config.yaml
n_layer: 8
d_model: 448
n_head: 7
n_kv_head: 1
head_dim: 64
d_mlp: 1792
vocab_size: 21757
activation: "squared_relu"
norm: "rmsnorm"
norm_place: "pre"
norm_eps: 1e-05
positions: "rope"
rope_base: 10800.0
rope_fraction: 1.0
qk_norm: true
attn_scale: 0.131
bias: "none"
tie_embeddings: false
parallel_block: false
extras: ["gated attention", "an embedding shortcut", "skips across layers", "weighted sums over earlier layers", "capped logits"]
init: "trunc"
init_std_qkv: 0.023
init_std_o: 0.0
init_std_up: 0.023
init_std_down: 0.0
optimizer: "adam_atan2"
lr: 0.000771
lr_mult_up: 1.03
beta1: 0.9
beta2: 0.95
lr_head: 0.00294
grad_clip: 2.0
warmup_steps: 551
schedule: "wsd"
decay_fraction: 0.551
decay_shape: "linear"
final_lr_fraction: 0.02
batch_tokens: [16384, 32768, 65536]
seq_len: 1024
doc_mask: true
train_tokens: 341400000
steps: 10831
dataset: "wikipedia_en"
Each number is 500 + 50 x the weight over its row's rms, rounded and kept within 0 to 999. Layers, rows and columns count from 0. Numbers have three digits each. The size before them is the row's rms in percent of the matrix's.

# layer 3 MLP up, 1792x448, rms 0.0525, rows 1533-1791, columns 32-63
106:488517511478541542438522440520505628466453515424548457414521588408485479510493486591553436521523
095:497422562478475449490472428582506480526519559530416501564513536579407514449554587472490560468575
088:552543539483589410490536556413551461398579519475530496573511581562473547547508469566431477565464
093:610432571497506502582519576485540541515539523472596544450529529609496567501455580547565492504496
109:488553484525469437413461447374571529490531513540630462412542440464506565484508498528506464472439
097:519516395520493527501490474427480484439493541537466583587452472556480410541479506531444485482378
108:437451509499494440468486511571544548462584545575558519412475521533514532540480459455488490476563
111:514498529414535491402482528518549513487427516542545479434481467536468550457471544479479407521498
104:460499446484492418493536515511369480449528505502464499529452430512528463503505558472424485521465
091:551420549524444515557460537464375518411441504522575644558595571542587461400485571473476518548503
106:511524467536539531466583398528498482492550482572521453407524559461575472584497472546499518429463
107:478521509406415496525476460457563468450489547424489455489494527521435523611410454520464487574411
101:502441492528426533478440461452498496523521508542449501499479437483489447565500412477481558523453
104:481537515508458397526451545554456564557482530515515507477496512556543374505581412493493448499463
114:471443474451498435474509555463442471412480549542477507509443556545472464541458521462521500494505
101:451564474511502464540557482545534418495561560507485379512496529516461598458562599486385398505488
097:442509540408476466459529473463508420395390504513474455491519525440441531491487492513527548485520
106:487540408582486464503510577497479438553498604517568467494466505569426485329476466481339484484597
077:468454523471514422438572527492457536432508507530559529512556501503483496433551469508447438479551
101:543590453523416452505491502385564488487509497375551499517472441542442570624572508480504448536434
099:506481565413595426422474533496489551430515490567448570388520518592445456409495531489568529536491
091:579555523522464464501489473493508497437489529496583519519502538494467475458431524502437531509458
101:447505504449468403535478538487548603512493522497500526434597440492499448574491488473403514502439
106:549467477506526416519518459517538451503635523614448465491448467515487423587495486518528600517400
106:614545408475563439526471410516514460485489534520539500561472562435407514499528472493491498616512
106:562616478548546492512504576520579547568428491476473480551558543518454515445412468454566495501416
106:560569650535575580540488519507441539406559469525534463487446498436527450459546491498512482502431
092:444521493522504449549484553461437550531456504565481456530407482541559426536516507520436468493480
117:563431574532426454484533542419449480512548525489586468433466549482465516560440510500442443482511
104:530490475425480564466432570518516462438547563521426564430512506620462460456607516556507550499519
115:583592500510565537472456499462620491432440519544477566591538472499542457551428526525564445566475
099:551466457477509530518544516486423520537566506584493469532542471527520530547551513540398450515440
101:449560418483502401546524489386471433422502500470460482531509370536546487542526476460480466588533
104:508454502416549421496578446509548555597460563424623498476515528587481566548520504484554391514459
108:500416503559557461536610532507518489503540572539502479553597452555584389478515421538515480485516
108:511438498519551570531505464400469540423514497512564541494539421477440469504492482485624421573478
089:496481541508499479495532501474496459485529524520540540573493526522555516526500514469530545487473
108:483556477530433607414471484464507509511467484488529440507442519519471454445379559484519467478563
096:483432535417516430463585511475488596458481504499515509501418452580403603489459497522540441497536
093:413509512551504469469488494405474458478490455478547513512506398523509439488494469625536499469589
099:467495446349429494503503563508499366443483582535496453480508472524472463544521436435424495486472
106:480528568411498536460514474417462498524501611511503502422582485549508504448526589473514449554492
104:585525574577486608468485611503461480498464507460582494445523550431504426550482480577617496454322
098:468422412431481551451457492397414545459493547545512523511484447510408483448531458551552554467520
104:504495457454502464584539460503490473565475535432400472482442532459528498581498421476549550561485
106:425551484511508494443470445374408521464398496472562561442507470539399514583445465601509548505465
099:595439418519477516533531458499506551445489563531530512576464572497489422503574452507470458587462
104:519442512452559409462586594504504440524466528541515379507481532522404466537508444501517567502528
094:454590532486492509491522552426478528549418510463485514612433537497470513563523498523519498512438
107:495534401493380402550568630492471453520412474493532504538525569479483520499505551533496515521488
099:476466528465458397484520546550504451489544515486532462465437455579434529572492555478549467505568
093:514505513496598529557544562520427515484534550406589515549532461433586494503473373481515473501483
109:448499541459539508400477474440465550510480550543425535450534498612540484498502394496496552550463
097:460502453535568491455547509453520593489462491628445528657567521533465478556464460508486526492430
010:494519505410424415457462510443464524532511564535505488534469450590487507513525456516477525561443
100:490537489562477483574488539411496454449582518483519519500505589544483552492400569595540574548419
092:513560427378509583455590555491442480522447539466496385459496498533457565482488472601535526488511
107:499570409443557565514564514510509544418500596505584487453496537515462526585413458391435518508530
098:487536480452387575494442545528406447430421516424518527489537494495504526535462485469520471519460
090:476545492444535468545507579460491508483519508539500481490523581552406574464560591411501509491535
096:476418445466503536491499406454569517530566532465482525540553398433509461533472581465463496546399
088:571508509498463520544492543425585468517385566420410504562418519576524551505576585546467507567556
114:515566498493417418460483602469497538477521559508579531597529516416450556410534510513518447577423
104:487629488517429433503573546561509497446459510478496505509449453448516436455514528500495434538419
106:440532528501513507500480551514482517519554491437566612532480514521487529440445591570588426549466
107:465544487377540390525544433493458585506494540486462496486488531522528558449563517508500601547502
017:477597437460498427491456500406491533512542611457511504476522525583565451581512457552485484621496
100:548450452478527439473515477502507536368413498504593430442547389515433408543490474533574489545465
105:522607481529658509496485482468488556351424486426508518525423446481508571506412467539461510502481
101:554538528543462516463443363510578456428515574437473459564570463451437417547424597465474430525445
092:494485523536462546517552573504496408490590488550477512513574562486549471545462491456609556519504
112:570585439461513481518503545499410511434481519545528474505473434466507593469429429485433455493500
118:557449478427539560442499519488566533514397613470437479453563441451392551583518463533502481542434
106:497553570525515515416511499471387547502472530533538522467458505465535479502481514436603442542458
101:562513491484520486469476551446509490430406539448597460504482566505525491459486436599473478532554
097:504589437529526502544486391499455508486459540456549480447556523479540469554564619584415540603552
112:494426390399523526482587479536492399494450499423559466504532468535496489466453463467465390513515
107:533488595387406399429530513435524430450561475603504512541479519596405556473441566471616453440583
100:561616521429529486462551507484514506430542482419525416510577461480488481412437465462518507552495
101:488538534561557537498488526445475531515506525508489498559440571505456467555504518555556501537465
098:589488525460421410543471575491495518542583551468580529520608440409508528433495440472527497509480
104:541525491524462505568538513455540460473478526501490429557473419612506490531495407519554517481486
104:519607431558436523557535531500487538453469506529522485482468524467542474452457461441513571455510
103:534497529518511490460508445489415523521577509549554512489518448587593539501531389525493486553498
092:432412574447468422373543487489512439486451512563463540499463427450443429562530534524518632502490
088:394465480566505553468522514420438484451449481573592502584544475589529477564457526439492484486494
099:484455582512500601468491503512421562407516495500465558551575507498428468473552479538471553544565
100:479487544591446529516461492551584468440482495489501519580515529474487567503413539489484472502524
111:508540458451442470508492517453520494516457622646545439477483600558451551457612528505515479500516
106:480454539384573464444444494540604539490493589574520400530551557485519434529529474492516533574521
099:366561532364477455475503499489492473460479537402456561460532487416594457570489542567502492567541
102:467504488572532489516504428432492496546497536534565510423456579455493425491594527587519509542527
103:593568421574512486496422495528544480484484498520485525464465442529484567603360510484559534548398
090:484461468470550491572515424474414609492524488514530533461465511483551530520508619511461466499466
094:416493482474482502452572531428484527549492519567498472423493455501611511566415527444508532483440
099:458531550479505555568441440499536452517604497558432534493506537496518499507583549478441524529501
091:551466490502424388546420406449492515505519606469455553553318467511505515516481435532558492507524
095:496538490454536471504553450534492486561519489593530573461435500557547499505499474435488443537473
110:551463506501461552446435493510460469451519499541566559575590512551462544440456425447491555499525
093:480448515386434453494464503533516586465529540468500497455466568501299537471464480405563473585570
120:518484402429474511382521565442556466430454529494465574501493446567439509503574507442520478455519
110:486507461572535500511464437472482504518507555484634524496527521492484535500533552570474541481542
109:491512394406510570377511497379526606417560628396474498522474449510480555423498455478491596476516
093:424524556454484531509445551495518599569458521411542436424553588499438520556432513488486511601382
114:544611520449561507441520514507425478404460493571512542533438544474516498487484557493535574576514
098:472441483519503478523479489530496582535548506469444426466404497539483494423532445545510611523566
093:421522503426539480514561519477494520540447514500470582515495477474426413557452580485446504494472
094:475579413447456493547453506460590563430448486546405453558439491527497593617443553428510452511465
091:511560509512471475446525533485441447534477527494508540599491586517442546465520531501464441574396
094:530584521491533483499413573456549451500576508487471413463507506558453514597465397500518481525562
113:621559530504444531561502487414600553439510498567523555567568479495466580527450516460542555430565
092:542484515550610458573444478549429460527490522430473558542469452498589441558549491514382434496562
094:528515521506484469431550430461455612576488520585577603544496516516507457520487570461620552507530
111:587545504462456501412494536452426459467476554502450440438511552502552509392578504429507442480402
093:572520529464553612545498473486476539430498501448529503425472540475443559542388478471446553495544
101:498555437471453433540492451480513537428441580515524478544492459592474583460451511545496531485540
102:498413449496527523543453470413522481530482491571525443498481349556492503491437421417500515511473
102:533526505557485518531529538465468491592467490475564513497570483451534408508483511555524490512399
104:501598541484559406535569502539532500494487482559458568494453489534585491529408530566487475536351
098:437559453444523529540472487409457563532406525493573484614515399543433507401545474527490491486557
093:546536521456471506465466591495516528533509583529533505484518463581524508449502442523477499499406
093:490400550422493537544439507521492569416529505486495488509510521429485470425475543538438477557467
094:455561504517532512479532532422481507563531526479548610531528502486479426507481507469612547526504
104:491420492455472484507583443431517423520493607551458491530483487583466519575377459488462498542490
099:541557535531561466561506497485554483516510542493474484580526410531471518544550488441464517578504
100:526512476461533486450636572524518532507452514512510500408497532580497486465479531502488469470591
026:605568481500528463553436545481569518508458561473566476446559440528507538486537513601557482594480
092:518474590411449489433476485373493530474507508521423537466521495603524427510502411509553532481566
111:496558482525501437513381594512466512490556565585530464572513530401467581538482498605563492572426
094:471597604506464553383506464462474403430457487510463532480471502580540544475521490543485667579623
101:491559538448503489551476499395461469498543571421629493560500528509427561532582487509552523491585
099:487450491526398576507580566441478467501530514464513521459468483450478534557496489436481563511436
094:524518466458479424448515531485459520491457522469494549552431521645445496412535404532534616558504
101:480496459433401569537528534444605504479470531469502430548561530569522424554391522521510556531463
098:404596491430438446531487445467452499548510638498415503462439494368489495474501500475439490557564
107:538503594498647398538355462380460468498464503493576477474520418481508401473535505498493519589473
098:464554474539623511403580527490498618512452499571585549463565456511497525495503484538476412498484
095:538556406460581488572453419460510458562429491530514485479557439426538578566412554462496396491461
101:480560511498514474422457442580599456528485523527595466494534573480517529425511583474470542520475
107:563536521389486362585545540492589438396440565529474492493442522387424557552521376519552483507482
092:556519515434549476435398432447490545576546531539521501466529495507494498536522450552530470455495
096:547468574515570538558490429457433407520523512438430504513488563439504497476556495632452519576533
095:531582556537519450459515547540551538540581456564456620451448465516441481523526408581461466557473
110:566546498539525512415430455535538571437544477636490571530497474428500478512546518442648558527468
094:495533441398517432613510564475509443495393477467502437461456591465490555546591518459520479526567
115:468585402487557453545547488480482471554489517472530452506534462406514482419540470556436387599465
114:457501588385568526475456563462535582501498513482486582452573511485432525437444494505476418465564
110:425502490458506490358492492426511526504477496487418487503572488448490474517372537510497452576540
110:511476403526504435396495517479517420487547609480507436511542550485528501404454463536481572520493
100:576540449442404475581495492517526478457523478479530505416495563499476526501502419506489467485440
120:526514442524599615568424552495492466474563542528486561555372493518437556482423501512492597511494
098:507575521495428556639481493518518500460518500487571452491465546422524516514508452523508489476509
097:541578424460574483581523515480510385475522515460457547539516592438495501537482492534528504461453
105:382487513487462489497478509505526457386437590451527587605474437494543534552494469425396510541498
106:452510424543536526536448536537415586498548564456466424491534477511537507541465491490530477549419
096:439524447437500576557543527355460478462568482490479562514503461472543552511421453476453489496496
113:369436427462523491496449438551473524446402590462578480494475535517425556501485524420491501507498
112:509450473455562533537444436504604478463482554501482485548524482515478481537566498515387472519447
105:508463480485514519582542468458582457463496522460502484422448495467411528587455547475526510497413
105:476482552433535419497544499422520442504452483486515530511513535585504532465441465414481534534531
092:552512475482413488562516491581533545494523571616486507457512524516554552514600414514416533535453
094:537532553485511492494505489474519523577569596492476554535343431578513500500547506522502470626462
107:473578471492440529544514524475507499410452514428523463536465475492511526494437509562544474486413
095:605513559417466469531581496437498500480480465534412448447576466466491548593362478484489548531503
096:509449598537471533422448501526382535500457493479517432539507446441530447424493516557443569597484
103:471514521469532399476499454476531377513575514479541460498570506551474481491458504533512454597455
094:502494482437451501458530536507433494418497538452595557472491483500444512576400475567526497534529
091:528486480601549602493435519458471622429498473541522520496493528545550521389453487511418491517433
104:539484526582491462469498537402539484485516613386469471465463460463514483516494467438578507494475
094:564503584554497542454512569408465488438366510505500510561580409490503448480528547471461501517573
106:500547387496490530529561559428496475421472549442455462507536413549510485560552469461568436496421
098:498465589502548488491489456480562517429522530528533454493425507528514455430604518595577512515473
092:494556514489600524485504629531508459596531576434523453513458513550538480520541384538459420560569
088:552524473446509490602447435484459481474547507470570464555541525554586466504481471513483447484496
107:407442500512524449471548527456462551407528559595491478528446448460465457593490468522503507471569
106:532600428558549530565546505461440540433500476456462610463421498414508500577429506483440442471572
097:542441447432568438460570477511573480451495496466484522459462567486490469566470520651534497495501
103:531481589478535524531458503495483443512495511554566486457533468555439580512473475488428458484525
122:407495480487554460480436457485421553461472590511577529568431462569463580414518514528450423558521
101:560557458526451477563528507488460365475472525495509418514517466483415573538539352489476502515470
094:479474456511439617477608469473523565556459476497430456579539556463428512487470572566528593502531
093:470579504529520540584523423527416519473598456532508539497485497481499447493466442469512495536493
104:516530384468457522479613517452478595378484496470433600464482473448442474482447462526482441449504
112:576601497476409485520490386493594549375541466547624525492571474474488422563455491428545439518430
106:442502464462573550542532568500528426412538557535577463421533542405514475458495543483499464491508
115:443529443525517503511543484436488516482487564579477507416477481515491642548422449469554460528520
093:582435568369486457541595532484627492542508505471410461429463435587422384564489459502481452501527
106:486506485514542559479447451448455561453507475587587576631505351526483455515477479504530456469460
110:406530468487524555599480503524413493430525499503508508518473476624466484522399500541522539526541
099:608555450554560571541476483526480505435527503501469407405566451517529452561493502545494500612421
108:584532608480502557513581509540492474427553521473477541434417615471458473479480499458536467567418
097:481490467497460423558391448405422485503497539441494459506286512471591493462531536483541421543479
095:564539556445593447560446466433509482455474488486571533489563501487548444501533536610505455509508
099:528517498540560517468489487467507518459478519488508532436451432507531425540517514452608471504440
102:511431487390595509455478576541475563473561535565510544569533461498518440451594501490539491508530
102:495458569509563490522504435481412469517547473533587566493568432433502464419514419523492509500456
091:413573556446484504533528456407480497513618518562487460515463574553397478530552478432377562580575
110:453417537421568588530488486510440509531516553496599607440516442459393480482531552427469542479449
108:507506464465453446507465521450548500515514500420541559478487452463465521637418431446547364482461
092:404459521570475465490484488485468532478474490538446420494535446624509540491489559495439466500475
101:635509522534540513493616493492505493450542572496494545479533466532491411520550511543448446491565
108:451488530392494577437554480500393570410477536540462464461438557494481476401460478555484483527570
108:428437527432600560521580573507503622550469555592470454510455523493455397470427499472540578557535
107:483470425434388448530473456342543408525500559518434514500413486514480478403449466467420476572575
106:538554533423538489484482467467619500492548585435507464482550473478477467498440504504508459490497
101:547557533504473545430546540534488491442502527462499392534542590460410450459437523487539536492441
101:433498478533531517471483561501486511447534492453521533434475563450499432514432559513495536494535
105:556487526532449535478565426492469476524512520493530504510594482466434567531534468516479572531495
118:463528491579525519573472485470530548458509523459468563569525494513474449566460528541460573589496
110:418437424415441484436536516529587553512533489493530606527495520431481432562427533539561541536465
105:563548443425517355483521564465604465428533496519549478556497508515469422434533508487468523546472
113:586452558480515569514495569506575524551414506480567492503533460518443469398495490445495571509497
098:500478581447543442558570446460619522569521470468577571491572497492522471518514485481499497514508
104:519445526490434423487484469481454447457521490459570465466440501483455474502436559564507598490493
099:517548507538548454488552514495467382482471580538481501474461488484563550523577494656478571499525
103:535428497520536596510551566508483433491499520485466461488425474481518536501553544481493442547512
093:419486495457599488531514504462495540481531510434498506464512477483504456412456417524405452544442
021:524473491542557521494463444435435482455431589529513484517470459520500474478559452570433469560448
099:455458453425448407498651513506493539419403514455542474386530419491452439524431420477498497498468
106:521448405589505513547462505502512562519430523424535639494424497454526570450510430509537479525508
095:545529518413433441478514498460485473484499511464496534511430548422469475515511497424619508546488
104:471485499388515446489428436439602431439539542462529597407546496537544580462507441549432489501558
116:521506466576537594519524504448576535472513528544521453560526411541414459514458584627452411544532
103:510465548487541446478601534481562551504497528528588539455595523506448478505429517479484390544516
097:497351570348571497521525526503509484481529524393559426550517519515455530548552502465413494557577
084:521533495487513554426486543472527525429407493401537486456496439459479563473483463625578415462493
111:539473466536481372556534456534522413472530520536475444591480523509505594548558503458564446511514
102:510453492519542507446519459444494550450430525495579557554535593515445445463450516474446445524465
102:559497480559485535401474554425518470484440570392468577539403555525486404482506490546597443516532
111:429490507446504438445521533443504508491591507395565525465504437466488495520440493464446459550462
094:534559493467452500439544581506462430462502535594502454483595488586326504465493445449526577520508
089:504435506544488572506418544502448514482493526497526598506495356591424535461481488545425419642500
095:519547529469544471516505532503483595448505509443504464454392537453475561553458530435516447547477
104:512545535503514537530512513489464538478471507490518516435432514523492549507361520633577546497474
107:565518375466509485491546553495544577429439535559380502592537495446515530546432489501513524505482
102:470539548558518469452548507513455418564421515466421609515519581430567516475433384451439558550573
114:388508478449437494454476442421488500535478549420529546470482426478554571396535408443469520525441
107:538518568457350499487497542541497479498597563498504473418563544482431429563573520563530595544440
099:574461404488576477502434431391508540621511548499573455556572551432389549557430523445474494526452
092:509508455487605433496551590477484575476440520408404560491533497514461536494521464579398456524584
108:499533556423506456512486526480526549398535485452536488388465586551401476512429585530461527483390
107:559557457445458448574502481488473528487433530567494519563549527571527564587541339597575453573516
103:524459380493584508530569463475481509499461495451499542556538368606462506496434395485514442608488
094:493507414475487489490593544431508471552578475534465560522424422601526394462476453467507509474495
106:494470614485484484412516625537529517493473522455544558428500578524455499480436544520527445518500
106:494467469433472484415496527547493550551569592589466550474520450435368464524586514479432473519488
109:480476509487401523508490579509385444409531523506547445580473517544524506492518463484503518519494
090:504454560479539428508514503403503459587506613603561536464470537546441484547511505479471500545463
091:468492510460388556407598609441448470460469550436553524496442412609529421433496562494515440459507
094:544469581520551494523514466456512590593529528510484541504489475594568470452539516549518565522490
100:521556535522493511466445565473489611465504469567562519545435465443528493471472488524527490527491
102:565471491513514548439504455579519634495515524516619465457573528516526381516551552459586552481469
093:506514511502564586508480426473534585523504466568430552525499515544500549549563420543512561526469
111:574462577469505511566537544488455448452536553539530485470526559531472589423502514585539534470610
113:565502547462562424498573460424563514466477478536555429472584483540485540529438507483546495506503
099:492505503487570464453523421517459464446547493521546512538446484509459412425534435449486450486476
094:505448495461443520562525529495501478507539585457435507542427534623549538480552480511400513516527
100:592502586513520530525462476483399472473618507585481574590513547432570549439531511542493510477432
022:519600409464451451470474526455484468484452534501575455564463466547536467501452477533452447565502